Weights of a small transformer language model.
Architecture: RMSNorm before each block, rotary positions, untied embeddings.
Each number is 128 + 32 x the weight over its row's rms, rounded and kept within 0 to 255. Layers, rows and columns count from 0. Numbers have three digits each. The size before them is the row's rms in percent of the matrix's.

# layer 2 attention query, 128x128, rms 0.133, rows 116-127, columns 32-63
094:126115097137131116099118145206129134146097161101118119068139129122153125105163130103116088133131
091:176101139166136181144095129116077079125104081109150142136141144151150131080094125143117130149087
097:103121112124092119166121135123161249105113079099151087148032101142126096116098146160130152133130
105:146109095175127105109128102092167111116095152131112137091181102130156069101182172092142064143081
090:136149147104140150100142106108112089187121124158100134151166146128054125170097117137157136126075
094:123159109126148088159152145110184146165175097162146106138088146171142071137096176089147154111088
099:138057169091151174113100134107186076105066089176153091096105195109147136107179121089185150142088
091:158153132166089119117131126112123154180130133136179124110095092174118147115073080185091148146102
097:143119133121136174082147118135097179092149238145120113099103081115085123149158189119133140106143
091:113097100126159170177139170095217114168137139090104169119170143115112142137105162142096134082147
092:124098156177134112171135157138139167058158137120110163140112145075138126073101087098133146140121
089:182158129124158142134119153140112177092112226127106068112129173103089126096147127116199157066120
# layer 2 attention key, 128x128, rms 0.136, rows 116-127, columns 32-63
094:142151112176146125111085123115101178167113096143170147111148114141069138150067180074139109078121
083:143156102178057136157157142196091137137164139170137213152144178062115094146092146136135134051132
093:150153067126172159166153161125143116132064160133091134085138137135084166127159131142178144103084
104:132109096113073188155137099168103129146150138068190109113125114107110137092199104146159156166091
090:180080152157166166088141145131208111134166101104087095090127165120136095127136127091128135066159
092:119104096118151095124155136094108106133073139136144130119125171093109152202146119097122167109120
093:112130079118124068093106131174121138142155102061115152172063111128101135202175149157145118136192
095:093101115133113135148155129127191049095098155104148110118140106175142112098131151081075154084177
096:127137091138117125079168151150206124149149068093164042111126175098124104139131121147128127134102
094:187074102172145117171096076134149102098101180141174147094115127152125124153146103145118126163154
094:124140152137135112119083110110173170068103125120136071104105111144141119143108164119110168165126
091:109123093148089121112172125211171116101099111115072137143120151175135161100113090065120045118122
# layer 2 attention value, 128x128, rms 0.101, rows 64-127, columns 32-63
096:049152156169118158147169141110125117103109138147171090159091161123153114104149120097142199098105
089:096088131145117146118156136155095098149145135134098120148155093077139126139131194130147198247047
093:147097136150132125126136115103095176070196131167137156153111142104157070084155118074100166086134
098:092136178098131108131131119109155175164109212139126174112149141129162102172193110134079143108127
100:084141133087133217146157137074133141153134123125045163127146105142114163161162111112127118169135
100:161108094133130075132139208137085121105121197096139153155131179111110196107122082107156129182172
100:157092175160128122094087107176159095200076152121147126120129178096103180141118143138071160168051
095:142089167099122107163175092155142159137162086093124164084084105126149156145093099149169049121132
113:123158178131083110183061116086136127149089128110146157175135182178213149136104113116152119078135
098:133127177067151101169124168131086122116133129128091141147062129177077144109131138113109144185160
096:163123144153126152174170109158076122084125141146100202123105140186120160152087117091139138176105
106:119157117066114165166126110170071127109070129106151180138096167072157096140177066140143127112148
100:076082114105106133098141118157145062185119144132130093146084114055131124081157154153175106165139
086:170160128083152162095157133109154158081095128101126135121076197078127080116077114078127167071138
107:070167145126133117167154174135097101091095107152097108175139127181144077172105071083119099094233
095:187101133146178173119096153104122120131158153198147121118116118145197165103179125110133143119100
093:051166142108096173121126146132077138147110128108141159106145115089181136124130093112120114129083
097:130144097201105156164100180141126104104146120171080172115127119066100149118127161132123093125067
105:089101149098141069154128094164123186122162150141062175121121119149061090119171132131124136096095
107:023109158055101120144112100121115117147107111135148097163121036079133071077186144159141130130127
097:109136093138138145129182149085125121178117103229123136089127140111149152074120123220115151156155
099:119160122093121096152122070169137112072129128152141174104129101180081051063133109130109119112159
107:113133088080148128088186154041095128116129081118165123083131143120141094089088188150129166158136
107:088104104160136111130116074126148158139195129100099131126142069131097117181113069079180113156130
094:095163154088153119084119176124097152082184139160206157189122184106128107076165087102170133167104
104:132141140086107115131139185173168130144111141126152133141104128090123090107171193175122132188099
107:095108132101124093072137130139113147151148121104153186111167145147127184117127145153115113131207
100:118094128155110125126095098145140134193131130154060139116115168184102093151077187137138135134102
093:090105120146117152116157129101186161143098156135078137162173130133132189098134065097137169166153
100:112123159214151139129065146146192151120177096065074125141114087057205153117102150112107107129145
087:185142098149152047127123130073113115155158111128167098091160150148094106097160190075108110158126
116:133056108123152068059101182115154122158119147119103121087124087112124112054099160150169102115072
091:141215140160096145126149155121128082113149127159056070158124171212121151148068073109105066044153
100:181140072146137128116176139092165134212134103102105149072142164114153037121093159145138141064127
093:137142113130193137147148034104087150188147170133176121151112108094096065152113174112137073121060
092:124138189153110112136134101066124082163145174126136109117130172080131125131131138053151085084057
091:120113134131129127000098126108144088182146140122119120075141107086148150147094154114121112135169
102:087107111111130130098120137055174098105180128114118182114088115116090125115154123097058113192110
113:116170091113134087118117121130148100075110118124174112106103170158141083154093104109118154111090
090:104141130125124135115160045115166144170085108192103091123125137141135177082120164150128143133146
105:137127178194108149084090139102144117129115165131146114112114125027099082160106165178157108202086
094:145125133142088139180131090160137110181094111173105145125119121088092125098177198210124182076157
102:136106115105090081121104172178186069184150172143091160078114122136190159131175201142113165171094
113:102138109141116134150097125093163112150106129149150101121141090152080150200167147028104131142146
105:164091092186130089084122157050111165098152096132172150098133149086167145204125116150150123163130
100:204108085149165144166149157166144143140139116097092128150124140117124137129142132131105130107103
089:134108139169114136072198140090120123168148125143151142134128142068142155116173211121154139163134
089:104072159129118099131062139141047152062143085153105109137161136178103165139115096131131132073097
109:122105089135122099104152107167137110122119132076182073153104117185112167121105150160092116114135
094:092192159120118143094150093170072147141146082130134153169082092068063100071070123117119114203156
098:151074077084126130083144162118134114197136133100142112165119140038067168112169140148160110110174
093:121156179121175138132156137154118146123159176149152164158160192136103119130145102134138141108124
095:138155142164098242174154137163137154131116126107137181177129184125171143063118098150122049165068
099:148118131140091105119080156085120154149185136099099135112074125107168107156132146072123151108090
101:184160137159126147118149124153134199168191152175102105105085165142113147168153153069128135098145
095:117138117143163149190176118134146113091161139131146100111173113123116093138098150156074121088107
099:100119145159094200176121166129068122139158091090105105154146116139119087172147167125106180096097
104:089095155118131101063106105100104146085142124150153132176160107143167196115138128153143119160070
106:140162111103116136094096113087140167105143108176181120159061123136075131155128178165131134133095
113:150111130187074102139120134109094107129098101167109119090120131125100152129138146123140070143133
099:168114154151138147153162144168126170103120117141117147164101140150137168098186132078064117108205
102:162151103160152127131109155132152086201135070122072108103173063105120145135058142177127131095089
106:100183191106126133105088157110114103114130123043126161127191130134142068204105096132165138135165
086:094105051152104105103164143118181113175151105120139160096183115120146145140189120169146105127097
# layer 2 attention output (transposed), 128x128, rms 0.136, rows 64-127, columns 32-63
096:114129139089187112190070058103089132125139156161168101085121149125175039137140125118108143132169
086:120164138131205143191127137091142164093120109120084071133139150055120125136129177091170172110165
091:090092115082094140142070129171141132173087187126125139131128175178100120129143097157055109139102
100:173117133095101138158147114121158170202166135057158164138147160129090160145194092141154136095093
100:186081138091198115110117121064093133094135111115152109116109155139102102160124108113157157108086
095:101095185145092150127146143157094099130129148092154076169109190157204137136071061114167115157115
100:160130139099088060122133170103124139169112137114152194169055112128124159098151137114170081135143
099:118071128093187093155161130129095159126189171080170066127160152140113115055139107161069148142109
105:111071175101139079120146112087086113159188143129125146172099150107149117173146149114156109093122
102:067103100114117140086162140083169121094208111127102120133153182117110113145169082121140135138072
097:118152115134169085123102120125127135071153101095111129118133156098131100054044165112161164128114
103:127107183094141104115130103161112143083126097144112100099154119057114088072144176131197147203160
100:133129136083150080164120143122105130072089149123133118094133124148101066134145090102167111161148
087:124132115113107114167114094147151126103133196120113149113116098149147173119128159118185127123183
105:071125134099160165108139155143078121132206111046113135158179139117135112109126166160130147117158
102:115140109125170085186134176118169156108137150106139179146112131159158166122136121128127140119144
098:149149142092127125131166235153154089098105147118118058102105157127099202113172151116105141163140
096:149138098135139122085187131139101146082167079140163102132099160075123169149156113077093128113113
099:132139156119144126077114184174094149126140115146153110117140157119073064124133150201088151144080
102:154124123125081118167139119182180186134131115097079090140084111109059108127118183090125150074164
098:091109138076083110094110107099115145097120097082161189154186135145175134119131148153154089155160
097:093186122124128099071136119181188168097121097119116167081139105068087078159125153171109143117107
099:153137148141154141144083129130152143117129172122139195134093166144103109168100184053100094145121
102:109107131155100139141067150139119099171047088156108152092139187149077117064136106131056148094132
095:117123133163115112146158114116125112073089176147100179147151136048158070144137131113100096132135
094:155144124116130142139148114206134156123098148160122141109113140172167105153120137079148095089178
093:138160164085091139128143132125140108126151103121088169182145138113134121137142104129130123171085
106:131147118160155127143134195100111089073082141062113117172156055106118095166148140108155122111090
099:207161205141135183125105157084122111104126083067188119099148154098121153150118105095147101176123
105:099143172165098113158121133128137128129093126153127082147071095205120156107100155117135093111169
089:114121155129066104103092139125143087099122070121064121170134133218116099154160104098137132177085
114:130138104141092149136099124122090167118089081109185121153107143180119063163140121106145106150145
098:125123147174099124164154111176089111038128149166177135083150118156117196133120102216077131103111
097:122060101162117136103133112190096164115147133137134135175089159216123109202159154132124137162063
097:115147109149119151095141095133181114162070169130070126076163134102087209120171111121147099131072
088:115159124124141118163177103112081052171124195104136100132092176174131161192210089114106127164076
098:121109130115085115144115156089125080147131131135190157113155139171020170144159111131141136104148
107:116092129153113107168141098133114096131131112097150121143165117131161031137058124114095161103095
103:169121107149091147150135116130057137130135122136095170110125133153126147085080164072169091190162
094:145174089166123099133097077085125103133112110088129171108145110137075101175121089112182133179072
101:085136124103123111093186121112088155146123108116139084171061136160122140178169126113134090116145
090:156124097154152101116101119142150184140185089119143166142136056105110116120132087124081122140155
099:129124158115209165211114142109166153118170093127149185140134124086089145155123148116142092133146
107:159166162154152139182115176147183128165079137184173128131138110157150111118114051108123187102140
096:117111197156155149181126143086141095117113168161130099177120132128132138116114109116107100164105
102:099140151154130159060157133192193088190096126159107068080134079172102112127111116137120137127135
090:119120179120139139140079083096129119096141139173067136141144150196154138196127149095129143134133
090:124207149167078141126115113115109043118152163126131097095136105089138088098171160176052134173134
114:082125133120110117115100092143159129149207148112099173063116130139123159144074142146143161079182
092:098145081129091120096130089140101129096102164135112112136089134115107122148100090177114090134154
095:141120099078152187162085095112156133190070174123165159150158130108119072123130061105184167193086
088:156095234165102098105093084057149127133154169150114087090132136103161209125134112150069123139109
105:116101152129158038055179092178128148180102056119137103135135128107130122122138138123135155177138
093:118095089055117119156090134139090124129146140083133143142081179154139112150114132156136128083077
102:134146130095167138080142132097106074156064109153141181184146124126146121119145056137073148102097
093:097132109129156122074117153166137214113082160148151125063145137148076119174104126147106157157143
090:122161127156168086114115123161102118101121093174102145062044105152144117138198153147089146122139
104:176170094143104109122095146118105157105117105145087097162122145086116146148101124088070117074078
101:200084031120119093140144101131156080093124139109101142125140165094126073128123151095173097110122
105:146155101143128102154114116139167108064130131059170135102060118208127142132165118138156138141159
102:092129113084160146120111150120118131132096149163102091182139124147172103096069088169199095146092
100:074171116169107121077103160111116103150135116122203091146123080184070144122113135173157146127137
106:093155155162141174172094137131125173092202161147159125124151172130137175115180120151186150113159
095:186104127147136119101119141074222124131108147147137146123108121164082176125096143149149137135117
# layer 2 MLP up, 512x128, rms 0.147, rows 0-129, columns 32-63
111:129170089093099076183094108150158172145131152117109111098141142072174166115159083136131108132082
101:126205106127116167110113092123083146098151097115106183177165133129057128129108147113144069119162
107:102127160177114108143085171051139053113132155130058154103166120089186086093094099122101134119108
090:159097119172115144140106094107122130130099169063102098108114127136103195149076143130141156122119
093:102137173107153103145124159129148113205107106175126091165112098202173143149082128143159111149114
119:129107145162056125096074187143130206142109139185115131120113166126135149166101130132143209154149
100:113124096101113138210128152076112179138130177185130104140141117085106130135151112099145149117107
113:141126094114085119167083082060110178095126122131161157118106148133091125136102087116107124107093
087:172163153149095117179139107086135087160150145147111112107144126053088159100133104132113103060189
104:174109132122128148136103194120124126103087149165144172148149108119134145155167030150081192157187
116:146175147142145061134081119147135094140101078118091117120170110062160151101175080168086099097146
117:149152113107125141139104130107140134106126178082207083081124184135069140080077113117121114167154
097:175167147126156140119117164172101059087150149072177113092142086123165103123056106144134122165102
096:129118100053093122027107075085140110074141096157124089092101089141152100119163106108071147165147
095:107162123167107116103131131165110132179131118130157150125137091134073144127116049113097063169076
082:129167128130156205123123041196135151104053068153119139128117075105108104151163113059131143162114
070:128143099141106123159090145152090054098104112173142141097135128161131174139113120185092158144117
104:131128135096118158172078133078147141165104144117114118140110147113109110166098150121166173096162
115:126145114124075147175167090144142091122101143099086182119123065132096111132084139129098196163161
092:146135110136163107169083142125163104134081076150126138084168099149092110112128115047164163134131
090:161132095191094086089158076138145125141133175180148090136086117090134077161108086136148174082118
094:116122117161203041187091136056103120123099136097128098059119099121160100146125138130153131101145
105:183111112103133103133191149081123147123074113121095130136070118071118091106111140108085126060165
097:118138128149112081110175159164091154126198113156139083103115166070116096096109154173148105149113
092:194154141112124117091123097178168110146090146096102133125119176141172133097144153098127105138131
101:107119164099117127116080136080098168155121104171193161080108188122117086110128121096083156150163
096:131156148125075140096127130148150173137098064128147152170109105137104100126134136106122180186144
115:087114100078154198134193055134104177142175129112153112088168146167124109125162036133057135096171
087:118137080166142142155108138155081150175127137122092150101131137133111114193095147153080109162118
107:092105114118173156113109124142172169087186093068189134103162106181176165122114133164104139070076
096:165109135124163126113134096085122114163079172159155095128138163080109082083155126138070181153103
113:188193123108137102099158117182078150143094137146068150119157131055107122109148101101111149155133
090:078167090142142045050149160114149125139165116140084133144117136118060175111132097135083095133156
113:143122175119104183147129192097180146142090160156129107119128134108154146119120101200152168105125
104:145110118111145145115157150152132181149178110107116083142133094135099139158140118107105152111163
107:158146129107105109161135109141105111136149116087142047198137139141181092080094086183122163148154
118:166103119123075141099097134163090136158167086109152103140166146178103144140160092136144178178114
100:102135121131111094182172115111131127149187193109118162146161110166134139126142103107162153166117
097:101092124126160110083057146099127121190087154136093075180158137141149046171132147155084127128122
104:106114111172102119125086127117130146130109113093087165103121116181133098138183165181120170104158
107:131119107088133163112092120124104150095117123101099131152179155153162168130106129100136151157115
111:146146173113109149122138146106156119119136197080091107124158097100110103165193161197115099139134
111:095152139110108029160137114113105127101107174076118083101084111155144097148136093179068177112124
121:202136137104114207191106123096152160107121121127142143123153102091171113125108119124138024120097
111:128185133089104157123173075100155113095126194158148148122125158120093112169125103107120145079091
107:148201178129124172156191120127145136175144126083147121087094143111184126117151117124183148154144
102:130155108092085110089127132122129188144103116117129153150163122090113170088130140131165121181108
106:146168184127134082099163103087147160150121161116115141116133121090115149159132149137109043102133
087:167161135164153144101112153165165106117106117129097097109138143087127133127118111158114123135097
089:084115118062173155123100168105147137143138114173072156141133139138134099164124102122125157126173
100:152128145141146187113150163117107100135079115158200107109099168117146152128117095172122112150184
105:115136129137138115106140146154082159097102108150072092140050100112136147154140105076117116109078
090:149149138116055112092101097129136082085126132135160131109108089160123139202129082100140137147163
085:088092143103126074118201166095132125119113151134151121087154127139167138138156110149144149148171
079:122138121124095150122069157137137093100096081132106156176169152135173158169148087142183159094145
109:104131101103151142153108106148113131150050112174139120111103188152147153108157160139118156161136
061:141114158121198065112126078143113106098095082159040164075136091103144177133142125157123120071172
089:157087127144052097125050178119152114169100124142161110128068117133152140136132077110160163140141
100:108108119137144159114104146127148082139118124178146136176112129131131101182148090133096061106124
119:157154124170123076130144189081128120121121109117146100124120170138114081126153158166158157193128
092:089192126136106169101149186141182159106094090150191069135088126122134123151134087165113096108095
093:128091146075108122141104126149091130175113127127121162122158156125174152164150084060094104108119
100:120103061122129116092152100126124162123153136210141203088190120118165154139160188165136075132149
104:203104106144095136113153093107087127100137107110093129102147142155146132135134152198103105123079
103:120120130125128124125157133121100127180176081101100133147107158138137122146130087128169106183246
110:191151179148131186137150106148102189101116140079154082152155141149175179181137065130152167166130
090:213141114129112114065126108117133112103081099106167119122206144140154097152136140183098192173143
098:130189098075055106089127142126152116115101107149099074114110080169206144084168119128119100138149
100:171130158163107200087080142112134139052096165091101112156098166147120129135105183127095108154130
105:143142106143206093141151128148100141071107186088135139173160141118067152136177067093122173127142
103:142098125116069092138155132115145103096103123098172173138111069101168135139140066170145138102133
101:142175193141124135071093159215101135141168150164104138197114056129116185111124171175144127155123
093:119191157148160139111165135135138090132098147111136138081150155130144088073082136126168161140082
101:092157132121160133114079147088087096099089066160121099140141154141145161120142103163061150125122
080:134095091158165099191127096115135120119170089133146132125121089129103113157144132156135148098165
099:192146178102167110050208113061157096081116105114139116128075118106177104103145117092097164167131
083:180149126131082117027064170123088133109119115114170118097175152156106116133108076128185081154122
113:183168178155126116183167145086134116113085130108108094168147192119108114166072069134143108122167
108:142125105123133121091103178171081165157132115142079157192122106023123070123087178137106133120142
091:132161145088109089062141125119100111097084163148104098154161113100104197146109134118113113126120
089:163171143067146096125087113168140087130152056120112097163158146134117093157131143094068161130096
105:164143104161150182124122141075151109158074162144106167165097078130091103177126136162054137153086
088:109126179100120191135152125065137111208155149098139106168129199126102147114119111163094130110149
116:082054132094129133076150071103150099078119201158084142123099120078112133138117135093121189121170
120:078106084157082108117160093137039110141173127123122129180119142178193075131153115108142098124143
089:130086107132107052191135129055123109074077141101120059166051089124093113098213166159111061102178
108:120163179131148138102060089120183131116152126148086147119103092168066178097174117123139084132109
089:147104115088121156164123083125157128106118199117166107157089138164120135127110108114162133154135
109:106070088145139144146181091094122112150132145106163169203128139170112154121145118162148123152078
104:158106114124120123111074079109116107130107122128152088124179129140175146138059112134110121099085
075:112148137102170157118128152132138143151105119158099174104138144162075122108152174102105177104139
118:128138149110097116071168153146100107118123167145174127102147170075149093119106056115133121095086
087:102113131133099219067121143100085192144131151134148108130171165133131121112137177164081165197180
117:148093116128130166140134127098145174140090153201204140163140148166160139133138111155099130172130
115:145180149096122147105178119132135136187201130164177071190154070131130125136158133151156155144088
101:167092135108162108183140125115132134094141170129125083155109123111198129135149097091096131102149
081:134173113132116154149103060096127102145154096143076146181090136138127103126128117119101163138100
107:127116145104060174075113116116105112184144169149129152100170136111145103100141108157153108208154
099:089126117139216114080077124122168119106146178051160135154108115110146066169117162128093115133090
098:094134111121096126171157079081123113126178121131060143092120113141147111179096170178133144106128
101:094164055154056116153121092127162142088118140093107145134112091092063086110149160154129100161148
118:093142112115064142137124124177071146120108133103117137098102149225156098119154107172133140126149
074:157175169120111148098113083119093081138129099101109094135111187126094117107109135170097107108154
102:106081064096127139098142064137087129134153112126101100088164115171101125086215113140149144104179
092:128110139122164118160133126093110140087169155200149098148091102136127082146165100144101147093090
109:125085110102101091091190132171155125099162115039107070110127130110110148090108117072060149095102
109:112104153181151124229127193101168128195096171112162146093174093148159108105131134156135180120090
088:176126139079196132130149178091081146140139074076113106111101140179122084118147156146107138087115
081:068104145117076105069135087083138145098124129174120066149149078107144179084076130138103109187114
111:118115121149140169099140130077150113126124085133211184139127113102142130104086136152134104117072
106:158148200140114145140123107103182152145090137099175103155074115108098148168111129134137098155106
098:071156150072068089198097173106128134170148119109124109167071138130131129168147128184155162168135
093:094146098159139130125086069143135094180142195097055080087222111181151030128157108155117119179091
114:135114097126201124106212073175162109095111126091146142178075157151129103136122148103184162137149
088:154128094123117137220169134105159148147152158138139113136089190141164133165107102125142147122124
111:114150173130121129099163162028165140126146123149169159103143083092167100188167083102171059120149
100:130142135100093155112148119123122136137079137151131155128090223108127134177117123096063093101070
107:101158085127097134077189182082172132088123113148141119160142130113129173095144129128120134177073
087:149135152161142133173134065125135163124117178058106075139165106156123121120122102141115115104087
084:082127128098069159152104115090107097094117140191041125114143112161134063190131111097117153135184
099:176081089126134155095157079134131162192089118162126146204139145097208106134165115096072118080142
099:167095089142086168075063099136155138095091158154190189085110101127134184129105099087096146143138
104:106144107076060091157103133166141152137081192203164097173094125153070137173115107145150202129174
104:143143025132043072132219061122107153156130174147118141096139118129078110130102157090117157137150
115:146115121085139166089130146154129182159116193101149126085168136087151091145126183102131177089137
102:154123130078080131143092139086128154194112130117058068119104130117116090127104140120157120169161
102:153140186116125112101156125154107079086130121117136155105124128134102116159117154182126128185152
106:081093164169149175116142105128165107104073134163144113091103103091095179085184118144119109135174
103:142119173121104120162159116086127147170106094116078104092125121141134132135069181062119128071174
078:131164115081090150096098118130148060094160166077161120138163139123136100106169177155151169094161
# layer 2 MLP down (transposed), 512x128, rms 0.131, rows 0-128, columns 32-63
109:069126159093118093110128143082138130147119113138138106125122120128112128087126191115123154113122
104:177103134136108132157160097109149146109136168123139151156096166146123145161129146076146123154108
109:161094148064156178135099083161107171118128167148135127116125144079069143119146158114128132158089
088:112141116133116083136090180108103187095183067081122149152144055135136084133195129097150085162125
096:121186124138077121165107137108110195121118117132122168118135166122136149145128164088178205110080
105:091105186103097121158080163101128141183144111123130121122114129085091194061113130137095080092158
094:057207151057119151123170097199145111121163127099189144141109156166200136103127142124100105160138
117:161149147097122150110137126100100168118117119072137134135153107098170150127140097130107180165166
088:133137123058146116081045166112106178172140126126137105126160142223086077061103144149135117161077
099:165159156136129133141108120136095187111144138184090080126164157150125130090091174138182143162147
106:083124104147145191091117130146128187110127179127106123212064125147123084145077113135126146078124
104:103054140158135137135124134111089171140115180088146143188150167099136110133090132142176160113125
104:125146174149090112148112138132129141095084156165092169090158130090106141089174158124122127118131
095:132118128100128160102190105093108150138128105070112123128136142104135133176101119095139128093128
089:117113160149173160156097082129142083107177195163072144142065096174131090154158095127087131145124
090:171146172140091132108209138127079180147124154114063123155148077115134113128108056087067140140122
084:117091149125073118087159100100128172116134147110127112169141151101129170188146132168199123096141
099:112088158192094085152163094110189100160129100107072183133147107134077157094146124122120115098119
096:137148078158132075165180148145129114147099122108104138094136150093111179146145147119165126175147
098:072173119101096143115107127140128135129161126113153107144106089169140161120127092115172181140123
093:132157124119070135151122155108129152118136147141108111196140129121165090145098132134165103197129
108:107173163071134200120172112120097119103071133160187183151163161129095126099136141186111125135050
109:090099101135153114150111181150133135131101071137107095106121145143145119152066123186128075108122
098:130153084090182135177171128076114124169094049149147140138103154067161166093131190127150110122125
095:111134121123168133100124087136165111170187077127090120134197136101133081233153143105176113090104
107:148175101146165133118088109120165110120110073139088081101119143139161145168157101087111037119105
100:138086087137067158089140137125164185176110123143145103079217200158120127102144176116118130095113
107:061123148078152152110175125093094127104143114134131095171159109172141099088095097084106089130119
074:185114102149189123093120127157135134093128134091208187165093133135110082122116170173152118134124
096:114153123115086142141127112130146138112105120064201050138129104077146159127081161126099102139118
098:084087105130168104162121099056133071111145209100083112174152117145129112119195096124165148092088
098:097156140119090121152118099184183083154134120095154111174152124044085174117101120100139163096116
093:111157176149149137178136128098083076071173161176136104167152102175104136097145123098130148120134
101:115130151179135089140162159126107082143141173169107086062120142116156123126140139125167179150161
095:173094140128164142159141111147180123083122159064093149117126205168102126079084127149116096148189
109:150182153088139097109140051148115145139141166162124089144132117115132136145119129177100188164147
114:168173151104127104130115102137106151133113163102117142103118198142147104133185144192109107208108
098:138115166093139090088136098156152136087099174169113078096119115083113187148188172115125131113133
103:131148056145141099143077109127150121132181143107121130106090126080136065097092140144120111084085
105:108142098127112145161085145165112164103077096164106170122193073113084102127132158140146128139089
107:145110078106097154132114178177137095087138089072125185160145131115104095105141156186182142185163
106:083125131168164155142061120128116081177137056103154138157159142160132105076069145110152134123142
115:105131096125150129158129157136106157154161165108191125073092177152146131107132090136107134130183
098:146138157108098153154094136092111189122138130119092130100166162171129131141158147126151087094068
107:065096081144082090126122097139116157089137114147201192117146192160105122157088174137209147157139
108:129142122122133151097134119133093142116117204201110114120135125148139096069110128172092090125071
104:147104163114070100123171162072149125099144171099180118172117129171130190196147099123107174123049
099:139119093102152093170110181187162143147154140131156156092069210109059106172139126154090103142107
097:113128108152173130182075087149142105098130118071124109108138164088154156154133161073132081146091
085:095095102116114107167093131172181084112144108079176122195133181165087166140115135148094091125208
103:098178117141126123137145107160134118081129120115137117131160111118061138162164127168109092104135
106:169131127090135076142154174143128154112069134104155109142126085114105124108116161151187154045107
092:162148087092155110139142127087142176099124114117093163069163120085166159137146115122129074119082
080:173091138120087168159178178131164164146098126112162167121116179076137143191115173116125143107112
078:142122130128071051131207100143155086137118111154141100087096128136139127117173155133101158094158
105:127075097104103132134127182152139143067135125086105134127123089159101088143085114128111147215126
058:093119108114116168107142178160080140089140141091190116177197134133057128105092125139158167127186
092:130161105174128144104075060084123120205137182166110167126115126069180135125166087119106117103085
104:154202138134142135133131111117171126164087122137184141149111168141133175198089153103139097118111
129:134088115093186130145078091118097116143087156125135142127107154107127170097141150161084107118176
100:123191153095112165129167118175069115129090124124167126129078096106100116076094121157148143122177
093:140186124073210140132094127111121172128111111158141155129096170125109112132160143123143163018154
101:153127078163106142161117067146076103130158128144149135119115116072158132196110109168152127102141
086:162102110174121158169171131085156184182135127120140133150124191151137181138134091133172147137143
102:149140120160136086110121151174125125130108176112102168101060144134129117077139150144198086130071
108:137173196187113138082160066152101142141125148063132170122088177117112132101166098159174158120067
095:116113152159124147154156101143150168146062045222132111102160140125137091097130101094120134102135
092:119094154165141150087137090108108124148109127129131143147181163151145097134185151165136169138197
087:108188128118128087073115158133171129097153175151182082103097097124089153117129114120160099116121
110:168060089167138113129162095093129132112151185116062111092125178138099128140192052171158129129076
106:149138125120124142180157128089151135127095128175136135125084160104099072148130125124108122107109
094:172155155154142106127169119107175167114109163130111169105148144120185115105130129095099142165137
103:112129105100100156093172182164102097147133150190096101061122136074109131109219117163168096130105
098:168110126172073127131092148058143117093094140093138131180134130099130113130146107144138149116080
089:140086137084176136122133141102114126169167138088107177122082220158140078093121087152180181122205
108:133137088099111132138122161172079159159126097160160139128167114108089152179144092130150117113131
099:143170076093071104132057154177055166105137121172148125083101092103105129158140153157056102148131
106:190174107194160146107159134029101096156187094123112089138138156144164066106083070082122148146186
108:144112159149104112110217169073106092093083156121142110140084133087151131176130065102182133124123
088:065141152130132124100112081126131149110112220131103123132106137105058118163215106116170148158104
100:156128141134119098125121131136079154083131125148182120108177117134161083152159148137085170089104
102:109189094160099109115090149093138106113097116123129069162140159089168180118087066163188145154116
093:134165130112213094054156110103121130095077153133178088109078103109149171162145129109090123151143
112:104115129146125105118161126134099154076165121137182098114161129057114200133126113132163158124147
104:119151200159169112099117130169193093111143136125140161099160069136114133152135119120147114149128
097:100113107141101114115170125137150113131130153124128116118134135146057068156135147115135135140127
110:152162118097077118101185063144138121087207141100169179114181135061094090150168156162121094214168
093:126130084158118152086105151119132150104164156127161064142126163097135186125176105131102135146123
094:097127144104159118128175156102080123115159123143104099186116111167163181162085134140128116150118
101:111169116131121118122077169166129144163156131085150161126126086142201146111127160079137126112127
073:164116146094092088171131158144044115110130134134139123145152187151094154134113161116107147090153
113:137069185120132126123099163145143103113101109127106173149131058144126163123120109146174129088133
082:128135155169050130155098151132180120171108096153134171126131131095115166179151175136129125133143
112:066110170146178150109108124207130103169091166080081154163134081148163102147093164137090103161159
107:132162060118174065190136150097111160135179126107163178161090100166112079059091114134147090160134
091:143122126100136088194102101080098100179140100165114167147136105133129149138115180121134142190145
079:105118124144111178131077163137092173112118127068073104146094114102120145123083142096127129116055
117:136090146175116145144115212154085128147158081133134148124070103103105101109161186161105142146110
108:123104078140115085099119176164102161099123110141103144097046037166141086099165122141113119200140
094:094191143124176128108093166099107062095106160151150188107159148133160168099163117134117152173157
110:151101069149183141134110077091154108184134109121164120154153086145124081203103114177046104166072
117:171104168094109133174106131110145124130196118149130145141209120106167110137156175098074093134180
077:144167117115129127171138081155101137165106134086136131129143140150038129129090088155092122055075
101:109132159205112165078106119136142125174109166140152109170118187174155161065140153093163106097087
089:114184123150094075093183178207131065130138125138095171150116199096134200056141144135133118182145
106:065125100176082140095177129075119138156131121190161077133116133217124117095090207130062195169113
110:140108085158173141064147061172131093081079064182095156128122114108129185148148081122157057121144
093:108145177125117084111094144159152159106100130161173121124091088204146161128183183143194129160132
086:130091121129098105155134101142148162098141191096057105065088080099146132157060137108139158127140
114:140108100098103162142148120173068140128156109105116196093115162102119157097102137132142162091152
110:095062160128135120176124176154136071114114081110113104119173076123112077094127185120142135094144
096:144137138182102137092138080140150134073108136103111122129099124121178127125121112145094083091087
096:115125149148169118138128170054148139156173156115174109132145087130110237138170106124113089059144
112:121102209134115096102151202121123150195162133148101161084145139123103159120162096112170102147112
100:197144130184121112159080155127138146121111152104120093158205136107093119119088148112200145082106
104:123118115086110136134150172153174156113130129093078185127131109168080149073144125137096105120157
100:112111138079168131074195143127122122199081162150115139147104147090107134114128151148126188157143
101:149165137083153137114126106112172152148139085100147168111098129151125113059094119181158080121175
075:112102147151138098145109117172147134136112108191129089154122110131133133143102108155130118147199
089:163130189146126141112127081201100115130094186168157131145148118079178165125122112161144117124084
100:119174152122111074149123187140128148062156071182128123126080124109151117141160113148117119191137
116:116174112125110091133133145059070093114130098139144092106146128129096072122108108116135140123142
106:150088085117180162132094145164115158153108084054156092139105115082140164154193088133166144102135
097:171097146122136155113136069086107135107127101122145094130083110152151139069130115166184136038129
118:118065129121144125123170119122116128146152169146149148119154165096184171154135191109080176121160
115:171128172148126068084147126172137108182149105151127130154077141104124165141080123093129195179117
109:130129123171131118095110106113115155167056108125151111091038175084110148146092084122152124094090
106:113117159178125091111146123206123136151139102129124109125148160118104069106066118092117159126114
098:118103155133142092104175087144107164138088168111172141167139163103089107147120074131125129138197